Weights of a small GPT-style language model, trained from scratch on English Wikipedia.
Architecture: no biases in attention or MLP, attention and MLP in parallel.
Each number is 50 + 12 x the weight over its row's rms, rounded and kept within 0 to 99. Layers, rows and columns count from 0. The size before them is the row's rms in percent of the matrix's.

# layer 4 attention key, 256x256, rms 0.0588, rows 64-91, columns 128-255
090:62 67 45 33 42 34 57 47 48 49 60 70 33 39 69 57 29 30 50 50 37 56 45 35 51 31 69 27 67 42 40 57 51 43 61 30 58 52 46 51 55 56 41 46 58 58 37 63 52 48 34 52 38 63 43 46 33 49 69 59 38 41 71 40 50 42 53 55 41 40 73 42 61 39 55 50 72 54 41 43 33 58 69 52 48 51 45 60 24 50 55 26 65 53 68 36 44 34 72 59 51 02 46 47 40 48 51 55 71 39 48 29 57 34 39 53 50 49 61 38 44 41 53 27 40 32 42 54
079:58 54 55 39 42 29 41 53 55 65 47 42 57 57 48 56 46 49 37 59 48 73 37 42 48 47 58 51 45 49 33 83 46 38 31 53 53 63 63 52 35 67 44 46 47 33 55 34 46 57 32 44 33 69 43 63 44 34 28 52 54 60 47 22 46 49 58 72 49 53 59 42 42 46 52 60 59 51 51 39 52 68 62 61 37 64 83 60 48 67 74 46 62 64 34 52 53 44 53 51 43 48 45 46 54 58 54 64 35 46 48 22 34 32 40 68 53 50 42 40 51 59 72 34 28 41 47 42
082:45 70 31 40 54 48 26 67 74 41 75 59 52 43 58 67 50 40 63 47 46 60 23 26 60 40 37 51 69 41 18 48 46 52 43 51 58 53 50 30 41 45 47 43 59 48 40 61 52 47 26 53 57 21 62 38 53 43 49 45 45 55 67 48 58 37 56 68 58 53 72 39 48 50 44 37 40 65 35 45 53 52 52 56 54 49 36 74 31 52 38 38 58 44 67 54 38 54 35 40 43 40 41 61 25 22 40 36 44 44 58 59 36 60 62 46 48 59 53 42 53 58 65 52 50 22 40 51
090:25 73 45 56 68 35 46 53 25 33 43 51 49 69 52 64 46 62 38 69 70 45 47 45 53 35 55 32 49 39 64 36 46 52 59 34 58 62 48 55 46 60 28 63 62 39 40 68 33 55 36 54 40 53 48 48 42 38 48 37 40 43 62 63 54 57 52 57 63 43 62 52 58 44 38 70 65 51 51 40 39 41 81 52 57 51 54 63 40 58 74 56 55 51 56 45 47 47 60 55 47 50 18 55 35 34 36 59 51 61 50 45 32 24 67 59 57 58 58 45 55 76 51 35 47 34 23 52
086:83 48 54 61 57 79 54 39 52 42 51 45 55 49 39 51 56 48 76 52 34 47 41 41 48 66 52 52 48 59 54 43 64 53 36 37 51 69 42 57 72 54 76 43 57 43 41 59 48 55 67 51 47 30 63 73 40 57 42 45 52 55 32 71 31 78 40 48 46 71 66 52 44 53 43 23 55 46 75 58 57 63 57 41 37 35 42 40 84 51 63 47 44 38 52 45 60 75 26 35 54 67 56 38 48 60 48 44 46 63 58 54 71 71 49 60 49 59 36 54 49 57 44 76 54 72 47 51
073:80 54 61 65 61 54 44 84 37 58 56 43 31 45 29 60 66 38 49 37 64 39 53 30 81 56 52 51 68 42 59 46 38 39 53 44 46 25 42 49 43 39 46 40 60 77 70 60 64 52 59 63 71 44 47 39 51 41 36 58 26 58 39 61 82 72 57 30 46 55 44 52 40 72 48 34 49 68 54 48 55 70 43 62 64 58 33 51 51 51 37 43 48 38 40 51 57 76 47 55 56 29 57 50 62 27 54 52 55 26 45 55 53 55 51 38 72 55 50 45 68 39 59 29 41 64 37 58
093:45 76 33 38 56 38 48 63 47 58 51 60 48 53 65 60 56 43 49 54 46 59 48 52 43 35 61 46 51 49 58 56 49 58 62 27 75 60 57 48 53 64 18 51 62 47 34 41 48 47 34 33 41 74 40 33 56 46 60 43 46 63 52 31 55 41 73 50 24 62 56 46 46 53 39 70 70 70 45 43 37 67 37 57 38 58 69 56 40 44 53 48 63 53 52 41 37 46 64 76 55 52 45 65 22 61 54 60 45 35 52 48 38 21 38 68 69 31 53 51 45 61 54 38 36 45 40 37
072:42 53 50 66 64 44 53 29 40 36 33 54 71 41 75 55 44 74 60 54 36 68 53 58 34 40 59 44 36 50 80 32 55 45 64 31 64 70 72 56 49 44 56 71 38 48 55 39 41 38 41 50 44 48 40 61 48 69 58 49 44 31 53 42 56 48 44 42 51 59 53 34 52 50 40 71 62 83 47 86 51 53 68 32 57 46 60 52 56 70 56 41 25 48 32 45 41 55 63 46 55 63 53 56 42 54 59 46 74 71 57 41 46 36 58 61 55 42 49 62 42 53 66 54 31 38 57 49
087:39 69 44 46 43 49 54 23 45 67 30 55 24 35 49 51 58 47 44 58 66 61 45 41 43 39 49 52 49 44 52 41 37 69 45 56 42 53 61 42 67 48 38 49 58 60 60 51 70 64 46 40 32 61 65 54 78 37 41 48 62 60 53 44 40 34 53 45 62 53 57 47 64 40 61 42 74 47 32 51 35 46 60 52 74 61 49 44 17 64 43 40 59 55 65 67 71 38 73 35 53 52 46 55 36 41 44 48 49 45 33 55 56 39 39 39 46 56 47 56 59 38 57 33 63 26 47 47
082:70 54 62 60 42 56 55 32 60 66 28 67 34 53 66 57 62 37 82 34 29 46 86 27 44 49 55 41 54 64 64 42 69 63 24 43 39 47 62 52 52 58 34 73 24 45 50 41 49 57 46 46 45 55 36 44 59 77 41 44 32 32 41 42 35 36 53 58 46 70 58 42 45 50 60 44 53 66 63 62 40 46 77 50 65 39 47 45 59 55 58 69 59 48 52 52 44 46 53 58 61 63 46 44 67 64 47 53 58 46 59 39 70 34 48 67 41 55 23 51 43 42 46 31 44 45 57 68
086:53 70 46 50 72 33 40 57 51 35 42 52 32 44 48 48 41 50 42 65 60 52 64 49 52 41 44 53 50 52 56 52 46 55 33 46 65 55 61 35 46 58 39 48 62 56 64 71 59 61 37 25 42 30 59 45 68 45 57 40 23 47 52 60 53 44 55 55 40 64 35 58 46 51 54 76 40 59 48 55 57 33 76 67 64 64 64 65 52 51 16 48 59 56 47 57 53 47 68 60 51 61 58 76 52 29 58 46 60 35 32 61 47 54 62 40 32 57 45 81 67 33 54 28 39 27 35 56
091:36 46 42 38 40 54 48 62 35 35 30 46 50 53 48 56 39 62 49 57 57 48 50 41 48 63 56 47 62 49 30 58 40 62 69 35 37 72 62 65 61 53 46 65 28 42 58 55 46 65 61 64 45 60 43 71 56 44 42 43 57 37 62 38 42 53 59 40 60 54 34 50 61 50 45 58 61 52 35 53 42 39 73 54 35 63 56 31 57 57 55 35 57 47 51 56 50 35 51 71 18 57 37 59 14 49 26 37 67 56 44 38 22 22 38 49 52 83 62 35 63 54 51 52 56 33 38 52
076:46 33 57 41 24 52 59 37 40 43 54 41 60 39 46 52 48 70 52 66 53 54 41 48 46 60 67 46 43 43 43 52 47 56 48 49 55 47 60 52 47 43 45 61 57 25 52 39 43 58 45 49 50 30 56 43 46 54 56 38 40 39 39 63 59 76 58 29 52 51 37 42 49 38 56 50 20 57 57 47 43 45 33 45 44 48 37 39 72 54 39 63 40 60 40 38 26 53 27 57 39 52 40 38 40 58 26 37 64 42 57 28 34 37 47 68 60 58 44 40 43 57 37 24 55 63 52 51
096:60 26 60 58 51 80 53 54 64 44 57 30 60 58 53 57 52 61 49 50 56 34 73 42 65 67 65 53 41 44 61 64 50 42 53 75 37 32 57 42 36 48 74 28 53 41 50 38 57 49 61 55 51 26 45 47 55 45 53 59 59 50 31 63 70 69 38 61 55 55 58 46 36 52 58 27 19 58 57 36 62 45 45 53 47 47 58 41 59 57 60 54 49 33 30 51 68 64 50 56 60 66 45 28 71 69 65 53 37 52 56 82 53 52 47 41 53 34 42 41 57 43 30 53 52 55 54 57
089:59 50 59 43 40 32 65 40 50 71 45 57 65 52 46 59 32 52 35 50 43 55 70 51 44 37 68 30 57 50 72 67 67 50 65 58 74 40 64 52 48 34 45 52 69 28 61 42 36 28 56 32 31 48 41 15 47 54 55 66 17 38 60 67 45 37 72 50 54 62 51 47 46 61 52 54 41 53 46 42 42 55 55 59 59 53 39 45 59 51 48 62 54 48 36 56 33 55 47 32 66 35 19 63 36 60 53 63 61 45 47 53 49 72 62 51 55 37 42 39 36 62 40 59 47 68 52 48
097:33 42 57 58 71 68 52 56 70 55 58 42 46 61 49 45 44 54 37 45 68 42 38 49 53 59 50 65 66 71 63 49 59 44 41 35 56 42 54 38 50 48 74 41 44 41 76 41 51 50 59 47 63 27 64 50 74 46 39 56 50 68 47 45 56 50 62 35 53 55 44 59 40 67 50 58 37 54 66 79 70 35 50 37 52 61 49 49 27 36 17 59 49 57 48 43 57 61 27 60 49 62 46 52 45 32 58 56 69 56 45 68 51 66 56 33 38 50 52 63 50 49 44 75 51 40 61 65
093:54 46 46 50 44 46 50 54 35 47 38 45 50 25 56 48 39 56 39 64 51 74 53 56 70 43 48 52 38 43 31 65 44 42 33 48 64 60 65 63 54 49 28 51 59 60 41 53 42 44 32 44 28 51 39 69 43 52 68 43 33 33 65 56 47 81 47 37 58 34 41 54 76 36 52 57 51 46 35 38 42 49 56 71 62 47 36 40 62 52 54 26 51 33 40 41 43 24 62 57 54 24 26 44 63 50 32 37 45 47 53 33 41 33 39 58 41 61 46 45 51 55 53 47 40 46 49 36
084:35 50 44 69 38 51 24 43 57 65 52 47 54 67 43 39 28 55 30 55 51 48 69 51 77 49 41 50 62 59 27 46 49 37 50 48 44 38 53 50 49 62 47 47 54 38 27 50 62 41 55 70 32 48 70 28 36 73 50 55 58 48 55 66 55 54 56 33 55 34 61 56 61 43 70 38 29 61 51 37 41 56 29 70 84 20 42 49 52 41 55 54 41 49 37 51 59 65 45 51 55 49 25 61 55 34 56 47 36 33 45 43 79 43 61 69 61 29 32 59 41 31 39 58 54 56 49 47
075:38 32 38 65 42 45 65 30 51 43 53 48 67 52 46 65 49 42 40 74 38 58 36 38 50 54 42 45 44 55 47 48 46 66 65 67 46 51 64 45 61 40 59 45 37 43 61 41 57 47 74 62 36 43 55 63 44 60 63 48 41 60 44 41 62 88 55 40 40 39 30 61 56 57 69 43 37 42 35 27 37 45 34 55 51 39 35 44 59 51 56 47 43 63 43 63 46 43 45 47 52 69 48 43 41 57 37 46 62 61 40 50 51 81 49 56 35 68 44 32 51 34 26 54 49 54 65 29
094:22 44 23 50 55 54 41 43 71 54 49 37 63 58 52 46 42 52 55 56 58 52 42 50 51 51 49 60 66 48 37 65 34 44 58 60 29 42 29 51 20 83 50 39 46 24 57 38 66 61 62 67 69 45 62 27 63 43 33 57 63 58 39 60 56 34 43 43 39 44 48 44 40 63 54 45 33 48 65 31 45 55 35 62 50 42 50 55 52 32 55 41 30 51 43 41 67 78 46 47 35 66 57 55 59 45 64 34 40 55 66 51 49 69 59 82 61 46 31 46 50 29 48 59 58 39 49 67
093:69 61 69 62 59 56 35 81 36 50 58 49 50 63 45 59 50 55 37 50 65 60 40 51 34 35 44 48 55 50 66 46 62 45 48 36 79 52 56 61 55 30 66 46 83 66 52 62 41 42 45 45 50 25 43 42 44 40 61 61 66 46 43 53 39 54 46 55 68 60 59 63 69 43 46 34 65 58 40 53 54 46 40 36 42 61 54 69 25 58 33 46 43 59 60 64 62 35 70 60 58 41 51 52 49 41 62 41 78 38 42 64 32 40 55 02 55 58 40 62 58 53 34 47 54 36 39 48
089:57 52 44 67 36 53 52 35 45 18 51 43 54 48 76 64 49 43 44 53 46 49 64 46 71 38 68 50 59 41 29 38 40 49 36 47 50 58 81 57 38 49 31 55 52 61 38 61 47 51 39 37 54 56 52 45 40 54 51 51 62 40 62 53 56 62 65 40 41 55 44 53 71 43 45 38 33 68 56 37 32 51 47 55 48 54 50 32 50 55 52 33 52 49 44 33 49 39 49 39 56 31 62 48 39 55 33 51 35 55 57 46 36 33 40 69 75 59 52 55 57 53 49 36 40 43 53 24
079:54 56 41 64 44 36 50 67 51 59 40 51 53 63 80 29 36 40 50 41 46 39 59 41 56 59 47 41 59 38 71 39 66 57 42 75 30 51 57 60 44 51 39 28 57 46 34 55 45 58 64 59 62 44 64 41 61 50 44 78 83 48 49 37 47 21 42 53 39 77 65 24 46 56 53 54 60 44 76 44 64 38 39 50 52 48 76 57 58 62 42 47 42 65 54 47 76 70 54 54 50 63 59 45 45 38 65 61 40 58 64 47 58 32 54 51 62 38 42 51 51 58 60 44 45 27 48 66
093:73 75 54 49 47 39 58 39 43 35 37 65 23 42 72 57 47 37 49 51 37 47 62 60 42 51 49 52 36 36 31 33 60 57 27 45 69 60 23 64 46 48 52 57 41 62 59 52 27 38 41 44 37 69 38 66 49 25 37 30 47 62 61 38 56 59 44 56 76 57 48 36 54 40 31 53 55 58 43 76 39 54 67 39 59 47 58 53 45 55 35 57 49 52 57 50 13 42 52 47 40 39 37 40 39 53 51 48 44 55 44 39 48 62 57 62 57 50 77 42 50 79 55 49 55 64 54 36
093:55 68 59 40 52 55 58 60 47 45 58 52 51 40 37 52 49 48 62 41 21 58 56 39 41 45 57 63 57 59 59 57 57 63 42 47 68 60 61 51 54 43 63 67 46 48 49 42 36 40 59 60 41 52 16 59 16 69 43 24 46 45 52 52 26 65 51 67 55 36 33 74 62 49 56 39 49 52 33 64 37 66 41 47 59 43 25 26 25 40 37 56 65 57 58 49 37 29 47 56 53 41 58 50 42 43 55 54 54 29 44 59 59 73 42 34 44 32 48 54 53 62 43 46 51 48 43 35
087:71 45 87 58 62 59 59 68 62 39 41 55 25 18 61 55 57 34 47 45 66 49 57 51 40 59 56 38 50 69 47 43 56 57 47 29 50 37 52 35 63 39 55 39 49 31 44 68 57 59 42 39 51 37 62 54 38 44 52 69 54 61 51 52 44 63 48 48 62 73 52 57 57 60 49 55 49 43 44 60 56 50 55 39 35 54 52 55 27 41 36 64 58 46 50 54 47 36 43 71 63 50 46 68 43 39 53 59 52 37 45 60 51 45 35 20 45 57 51 44 40 59 52 33 50 51 66 55
087:54 52 42 63 63 42 39 79 50 65 55 55 31 48 72 36 45 36 53 40 58 42 45 51 36 48 37 59 61 57 62 47 66 56 44 65 45 46 51 41 43 52 48 28 58 53 57 62 44 56 47 60 65 33 50 46 70 23 50 51 43 50 57 50 46 17 61 46 58 54 76 35 40 48 48 50 59 37 61 70 57 18 47 43 47 65 55 61 44 54 20 41 51 55 58 56 41 45 29 49 45 58 39 43 51 34 70 56 54 56 52 47 34 36 52 32 40 51 64 60 55 65 46 57 42 57 46 59
087:61 58 55 45 38 42 57 61 55 47 53 60 33 44 57 52 55 43 49 53 37 48 54 50 49 42 51 47 60 46 24 45 52 56 28 40 75 66 42 36 56 45 52 61 57 52 56 64 35 54 44 48 38 60 30 75 38 41 51 44 26 47 61 64 47 65 28 59 73 41 40 46 61 54 46 41 56 62 44 78 55 54 58 47 29 61 60 67 51 61 25 59 66 38 52 37 24 27 49 46 44 56 37 45 36 72 33 57 44 61 50 50 36 49 35 44 39 46 80 30 46 57 49 53 51 57 45 43
# layer 4 attention query, 256x256, rms 0.0589, rows 65-91, columns 128-255
074:51 55 43 28 59 57 53 44 35 28 56 47 49 36 49 40 82 47 29 34 49 45 46 43 67 39 52 36 62 47 67 47 67 45 30 41 34 63 35 57 58 47 40 64 52 61 35 54 69 51 55 46 38 20 60 18 42 71 59 27 44 36 36 47 45 81 58 61 31 65 61 32 65 58 48 54 58 40 46 50 42 33 48 23 55 49 55 48 46 63 47 42 52 61 77 58 61 43 58 61 44 61 41 60 55 54 59 63 52 44 46 72 64 36 59 59 54 54 62 48 47 54 36 59 59 49 47 57
075:66 51 35 49 46 27 82 54 60 64 39 44 55 45 70 66 38 69 66 51 59 53 62 58 46 39 45 43 49 61 46 55 50 59 48 63 67 48 58 71 27 61 66 47 74 62 48 45 40 38 43 57 59 62 33 51 47 43 59 59 49 64 62 40 39 58 50 53 35 38 40 64 58 43 50 47 58 50 45 47 46 47 57 65 49 47 33 35 49 39 59 53 50 41 52 35 64 58 45 36 38 38 37 83 54 48 45 42 43 34 49 20 57 41 60 54 47 41 63 63 38 36 53 36 44 65 62 46
083:53 51 32 22 61 18 60 32 33 61 52 51 40 34 53 54 48 21 38 32 42 47 15 36 53 35 42 66 36 49 62 62 62 46 40 68 39 60 61 51 40 59 52 47 59 51 50 47 40 43 52 58 38 32 40 43 31 48 41 62 33 48 61 66 48 28 56 54 47 49 51 44 46 55 55 46 63 46 60 33 56 54 30 63 22 44 53 51 37 52 41 29 43 36 56 41 67 39 61 44 37 52 57 57 73 73 54 58 49 40 43 75 47 38 51 43 62 29 65 59 34 38 28 36 65 57 54 48
077:37 43 49 39 39 29 51 65 49 41 50 47 47 43 79 13 55 69 49 42 73 58 50 58 60 55 45 51 53 37 33 36 45 38 31 45 37 58 37 44 38 28 51 57 23 53 45 39 39 50 62 50 52 48 50 49 42 59 69 42 53 44 79 33 60 44 62 31 80 53 70 39 48 61 59 72 28 47 43 56 30 66 54 45 57 76 57 44 50 25 37 52 34 71 61 54 44 50 66 56 37 50 41 72 43 46 63 52 57 56 42 83 41 43 52 42 47 42 50 40 52 44 60 38 43 44 58 52
074:46 51 25 46 71 63 42 51 68 47 50 46 64 55 48 41 22 54 62 61 36 54 74 68 37 55 39 65 54 54 46 73 55 68 60 52 28 61 38 52 44 71 57 32 48 42 49 48 31 61 56 41 62 56 46 55 44 48 45 38 56 54 54 56 72 50 26 55 61 47 20 40 44 39 41 48 38 45 31 69 55 56 74 47 38 30 51 46 52 33 28 53 37 69 67 48 53 72 76 60 61 58 66 46 56 48 59 57 62 53 53 57 58 63 46 30 25 64 37 51 41 48 35 59 67 55 49 57
075:54 33 28 66 48 55 34 36 46 52 44 47 52 47 68 41 43 51 58 62 39 60 32 56 53 48 48 61 50 50 39 42 60 20 42 41 49 51 51 61 61 65 52 65 83 69 39 57 38 39 58 64 58 30 48 38 23 26 37 78 52 24 59 47 68 48 43 43 56 52 46 64 28 47 43 37 66 36 50 60 94 33 40 54 50 46 54 59 41 44 76 61 43 37 51 45 48 37 54 32 43 49 58 46 37 53 58 38 73 59 44 28 30 42 49 46 36 41 62 56 40 56 60 63 64 46 42 50
074:71 55 35 65 53 77 60 32 36 53 44 58 41 59 60 54 60 50 37 30 73 51 41 40 52 49 53 69 44 64 50 27 46 43 45 54 42 34 43 53 64 64 54 53 63 65 22 59 64 52 41 52 46 40 37 43 50 47 37 54 51 36 31 64 20 27 62 66 42 50 36 60 58 51 65 35 45 45 45 49 45 49 29 72 30 49 43 50 49 50 68 49 75 54 37 46 40 17 58 36 50 65 66 59 65 59 36 35 42 43 46 45 49 68 43 73 59 39 53 39 61 55 26 79 41 57 33 59
079:66 58 57 45 51 60 50 77 71 60 55 52 52 58 47 49 46 36 56 63 53 40 64 43 42 57 65 52 44 57 53 69 47 16 59 34 36 53 35 45 60 59 61 57 54 55 59 50 44 46 63 50 55 54 56 58 45 43 62 73 57 53 52 69 61 41 46 40 32 56 50 45 41 31 39 70 47 50 51 54 70 49 45 49 51 46 72 61 62 41 50 83 64 33 42 62 56 64 57 47 55 40 40 41 56 53 54 37 54 63 62 51 47 55 43 60 37 48 56 52 35 35 48 62 48 60 25 46
077:68 44 48 59 56 43 49 40 28 32 52 56 56 37 42 57 46 53 31 54 42 50 14 58 59 43 47 51 35 46 49 05 40 29 39 46 68 41 49 36 58 62 60 38 60 65 32 44 52 54 61 33 48 29 38 58 28 38 49 46 47 53 43 56 67 45 53 37 47 21 59 54 75 44 33 58 59 52 36 39 59 54 42 49 41 71 55 41 69 33 44 58 41 47 50 43 74 44 64 36 52 60 39 53 72 56 43 52 43 52 47 46 52 53 49 46 47 40 69 56 26 38 54 47 45 56 44 41
089:57 36 38 48 56 71 51 67 50 68 53 38 43 57 40 49 49 47 66 46 58 55 67 44 59 52 61 56 35 45 48 58 49 36 68 56 34 67 43 44 67 55 50 70 55 48 53 37 16 55 61 61 47 63 44 41 48 32 63 42 66 58 50 58 65 34 46 42 50 36 48 37 42 52 55 49 68 59 54 65 66 48 62 54 37 59 49 56 51 63 39 65 69 45 30 68 40 49 67 30 50 51 51 63 26 62 48 68 64 58 39 34 37 62 46 66 52 44 50 28 49 74 43 77 44 62 58 43
082:48 60 46 54 61 54 64 57 65 56 55 52 55 54 46 63 54 43 31 51 49 47 60 57 41 41 55 32 35 44 38 21 56 50 44 48 51 50 54 54 49 73 45 53 66 36 53 66 44 30 42 50 59 46 48 53 44 46 50 36 53 63 45 54 55 47 30 69 48 59 61 39 51 40 37 41 45 50 52 47 56 70 43 72 75 37 68 57 75 42 55 53 42 48 54 57 69 69 53 49 71 38 65 56 70 29 54 47 33 43 62 50 50 70 36 61 50 48 54 33 41 56 61 52 39 51 66 44
077:43 44 51 62 65 62 53 39 57 55 43 57 74 46 43 62 55 41 43 61 44 54 34 45 43 51 41 42 28 60 53 45 56 53 42 53 59 35 46 49 39 62 51 47 87 54 49 44 73 52 55 54 68 29 53 51 60 47 49 69 41 62 67 43 62 37 67 47 44 42 37 46 46 51 64 60 42 36 57 44 53 66 24 46 41 44 65 50 67 41 49 43 25 55 54 35 72 34 45 43 60 49 39 58 60 44 71 58 40 54 58 53 70 59 49 20 55 45 31 54 45 38 57 25 28 54 61 48
086:35 58 52 26 39 27 44 43 38 30 63 46 72 50 38 36 66 46 33 62 34 64 30 58 57 47 41 48 55 72 41 50 38 65 57 51 58 42 90 47 49 39 47 29 51 66 47 48 72 66 34 41 45 69 54 53 34 80 43 42 37 49 60 31 42 55 43 47 52 32 64 56 71 59 62 64 56 36 55 37 26 55 49 43 47 51 49 23 54 51 51 53 63 64 68 48 32 63 43 77 53 34 46 58 60 47 46 57 42 57 41 47 50 55 58 53 46 62 37 67 46 55 59 49 46 52 69 46
091:58 35 31 57 74 57 65 31 47 51 66 56 51 25 63 48 42 29 39 29 38 48 32 43 49 34 33 37 59 44 50 52 54 63 29 69 30 41 50 50 52 26 56 50 66 62 59 48 39 65 55 73 38 30 37 57 37 47 31 57 44 48 64 36 52 22 51 57 58 49 49 65 31 34 63 42 55 54 60 66 64 58 49 30 49 53 52 49 30 44 33 36 65 29 52 31 61 24 47 47 44 55 61 58 59 54 44 35 44 54 41 54 58 46 53 37 43 35 55 70 59 49 59 40 54 50 39 66
087:44 42 56 51 60 59 60 55 61 69 53 52 41 68 48 57 56 52 62 36 24 57 72 39 53 58 33 53 43 70 68 67 42 39 54 44 28 48 63 44 70 54 30 47 49 62 51 51 45 71 45 63 52 79 49 52 43 42 62 52 47 42 36 36 57 57 44 37 49 46 36 55 45 57 82 46 56 68 56 55 28 61 32 33 50 46 65 35 47 66 36 51 57 47 31 75 33 43 39 68 47 50 66 43 50 50 45 45 61 49 47 48 37 63 53 68 43 65 35 64 54 51 49 54 45 53 56 40
094:49 58 45 58 49 51 42 73 42 47 40 41 49 71 57 53 44 50 59 55 63 43 70 69 44 37 71 57 51 25 39 52 60 47 56 65 61 50 13 48 64 64 51 76 40 41 37 68 57 50 48 60 52 61 53 39 50 31 41 36 53 44 46 70 44 54 46 74 36 47 53 39 66 55 36 29 41 67 37 38 66 52 55 58 50 42 46 71 38 47 54 51 55 58 60 31 72 43 50 43 49 42 40 63 20 41 54 52 38 40 53 39 64 41 33 41 66 44 58 45 53 38 44 51 73 49 61 39
082:42 55 32 44 75 56 44 58 66 58 38 57 63 44 69 49 48 50 59 54 53 55 29 50 62 43 41 56 71 50 91 54 47 52 39 73 53 57 40 46 36 40 35 47 65 59 51 48 62 56 58 54 57 39 43 38 30 77 39 61 54 61 76 56 60 54 59 72 59 55 65 57 51 37 55 42 73 31 61 58 42 54 39 55 44 42 53 46 46 32 54 49 43 44 60 39 67 13 55 48 59 68 70 51 52 54 67 64 51 62 53 81 45 73 59 39 52 42 41 63 56 32 43 46 34 53 37 61
073:35 51 40 70 53 67 56 56 57 75 45 47 50 62 65 37 28 62 46 33 37 50 64 55 31 42 39 53 38 38 49 56 54 54 48 38 65 65 67 63 44 72 41 48 48 36 51 65 36 50 57 60 65 51 51 39 74 40 42 53 78 33 55 54 57 41 38 67 54 52 64 49 69 53 41 54 54 55 65 49 59 52 54 64 56 37 55 76 66 37 68 44 50 45 22 23 61 47 61 44 63 23 58 44 69 47 49 64 34 56 54 53 54 75 40 53 40 47 52 38 59 61 46 45 31 61 49 51
089:56 43 64 60 47 50 54 29 46 50 60 49 69 48 51 43 67 42 63 59 26 49 39 63 38 46 39 45 55 59 76 58 32 74 60 56 52 41 75 53 42 36 57 32 63 56 52 54 65 64 42 67 55 78 45 45 33 61 45 40 40 53 64 41 66 58 67 50 72 40 62 70 48 59 76 66 39 50 65 42 24 58 21 57 50 50 38 27 44 48 50 55 58 46 44 37 69 33 26 46 48 49 73 60 40 43 59 52 60 58 52 78 41 69 61 41 40 59 47 63 47 41 56 55 55 55 51 41
089:34 45 40 50 58 55 53 44 54 42 63 52 38 60 58 54 62 55 55 16 49 58 64 51 36 65 62 58 47 60 34 69 50 34 62 62 44 46 42 51 63 53 58 64 37 55 65 45 42 58 34 38 37 69 54 70 54 39 41 54 63 45 35 47 46 38 30 48 33 37 53 55 61 76 58 48 45 65 45 53 52 73 60 42 52 41 55 56 69 60 56 60 64 78 35 57 12 51 62 52 52 60 39 31 59 43 25 66 49 36 44 18 48 50 46 75 54 48 60 41 58 53 35 64 42 53 58 36
087:52 46 71 46 54 26 31 71 63 56 35 39 53 62 50 40 48 53 53 51 59 58 47 63 50 40 76 48 49 36 17 39 55 74 44 36 80 58 43 70 63 69 33 62 55 53 52 56 57 47 47 58 50 55 50 38 50 54 58 69 48 65 55 54 68 67 45 66 50 37 49 53 75 49 31 50 47 62 61 33 66 32 58 53 63 55 31 72 43 34 64 63 52 38 46 29 59 39 42 52 39 49 38 39 49 47 65 51 57 52 59 44 63 49 44 33 73 48 53 55 44 53 52 69 36 58 42 43
087:61 43 69 32 38 27 52 40 44 43 65 48 55 50 51 60 59 50 60 58 39 67 29 56 45 56 36 60 61 62 62 48 44 59 49 36 51 41 40 43 42 39 70 26 72 47 48 38 59 64 61 35 47 42 33 40 19 86 61 46 35 62 42 46 60 69 59 55 55 38 68 68 61 64 55 60 51 36 62 41 27 40 57 66 38 62 42 23 41 56 49 32 52 54 40 55 63 42 25 36 35 46 77 60 53 46 49 64 69 43 50 70 54 55 54 43 45 57 35 58 50 57 52 48 47 62 51 48
080:57 60 70 32 28 42 51 48 45 22 63 45 49 49 66 60 32 60 57 51 62 43 59 34 64 56 50 44 56 55 38 72 58 35 55 37 69 49 60 39 72 48 43 62 64 68 38 53 42 34 46 42 46 52 57 47 52 54 72 59 59 55 28 72 46 59 56 28 38 54 28 48 39 53 58 64 41 42 37 58 69 25 75 32 38 61 57 54 42 52 38 58 61 57 75 52 29 68 46 55 48 52 47 46 46 46 40 45 61 40 46 22 60 20 29 52 42 51 36 43 39 45 47 51 37 55 43 49
086:26 54 63 33 38 64 45 37 46 48 59 53 32 54 56 49 46 55 39 54 66 47 50 63 53 52 55 70 67 49 55 64 54 46 52 39 71 53 46 55 42 51 52 46 36 51 46 37 49 47 34 44 37 49 42 85 50 37 50 59 65 51 43 50 42 46 52 28 52 52 60 44 37 74 51 35 42 55 54 54 58 44 32 50 39 32 43 50 51 59 37 39 78 58 45 56 16 70 69 53 59 49 39 53 51 66 46 57 53 38 58 35 34 37 39 57 56 44 58 56 52 57 50 37 48 30 66 40
090:56 29 39 56 56 56 59 66 54 65 63 61 47 58 49 40 54 49 50 42 47 45 56 60 37 67 45 33 61 23 41 42 51 40 53 77 23 68 47 71 54 52 48 59 23 43 56 56 53 61 34 43 50 30 72 60 47 51 50 50 27 56 54 58 46 39 34 56 41 40 35 35 25 50 51 22 73 46 60 61 75 62 54 40 56 61 57 46 72 41 59 50 43 35 51 29 35 45 35 55 25 47 30 50 53 74 54 45 50 53 38 44 62 52 45 81 33 45 64 40 46 49 30 46 68 43 46 65
085:68 40 45 47 54 52 55 40 63 31 69 63 52 33 49 61 43 30 65 49 27 54 42 53 53 77 28 53 54 61 66 45 34 40 58 71 26 42 53 57 32 43 66 47 60 45 63 46 38 56 48 36 57 58 43 60 31 80 39 50 35 51 33 43 56 54 61 37 68 52 44 62 36 47 75 74 69 45 57 66 36 51 30 36 46 57 56 36 49 68 44 24 71 60 46 42 29 49 41 43 36 65 52 56 52 55 46 42 68 46 25 58 37 54 58 72 31 62 47 58 60 63 56 51 54 57 52 57
083:71 61 72 55 39 43 66 60 80 15 46 44 48 44 60 57 52 59 53 59 71 43 45 43 58 48 67 35 47 40 45 42 55 36 48 49 49 59 43 53 69 61 42 54 59 46 46 53 51 34 37 28 40 55 44 51 62 43 54 68 72 45 44 60 42 45 41 46 29 49 31 41 33 43 62 58 42 49 28 47 65 38 73 27 50 49 43 50 33 41 24 56 43 59 54 55 50 76 62 43 46 24 40 47 38 40 42 48 57 47 41 24 56 43 36 42 60 59 45 38 23 68 51 36 33 48 57 52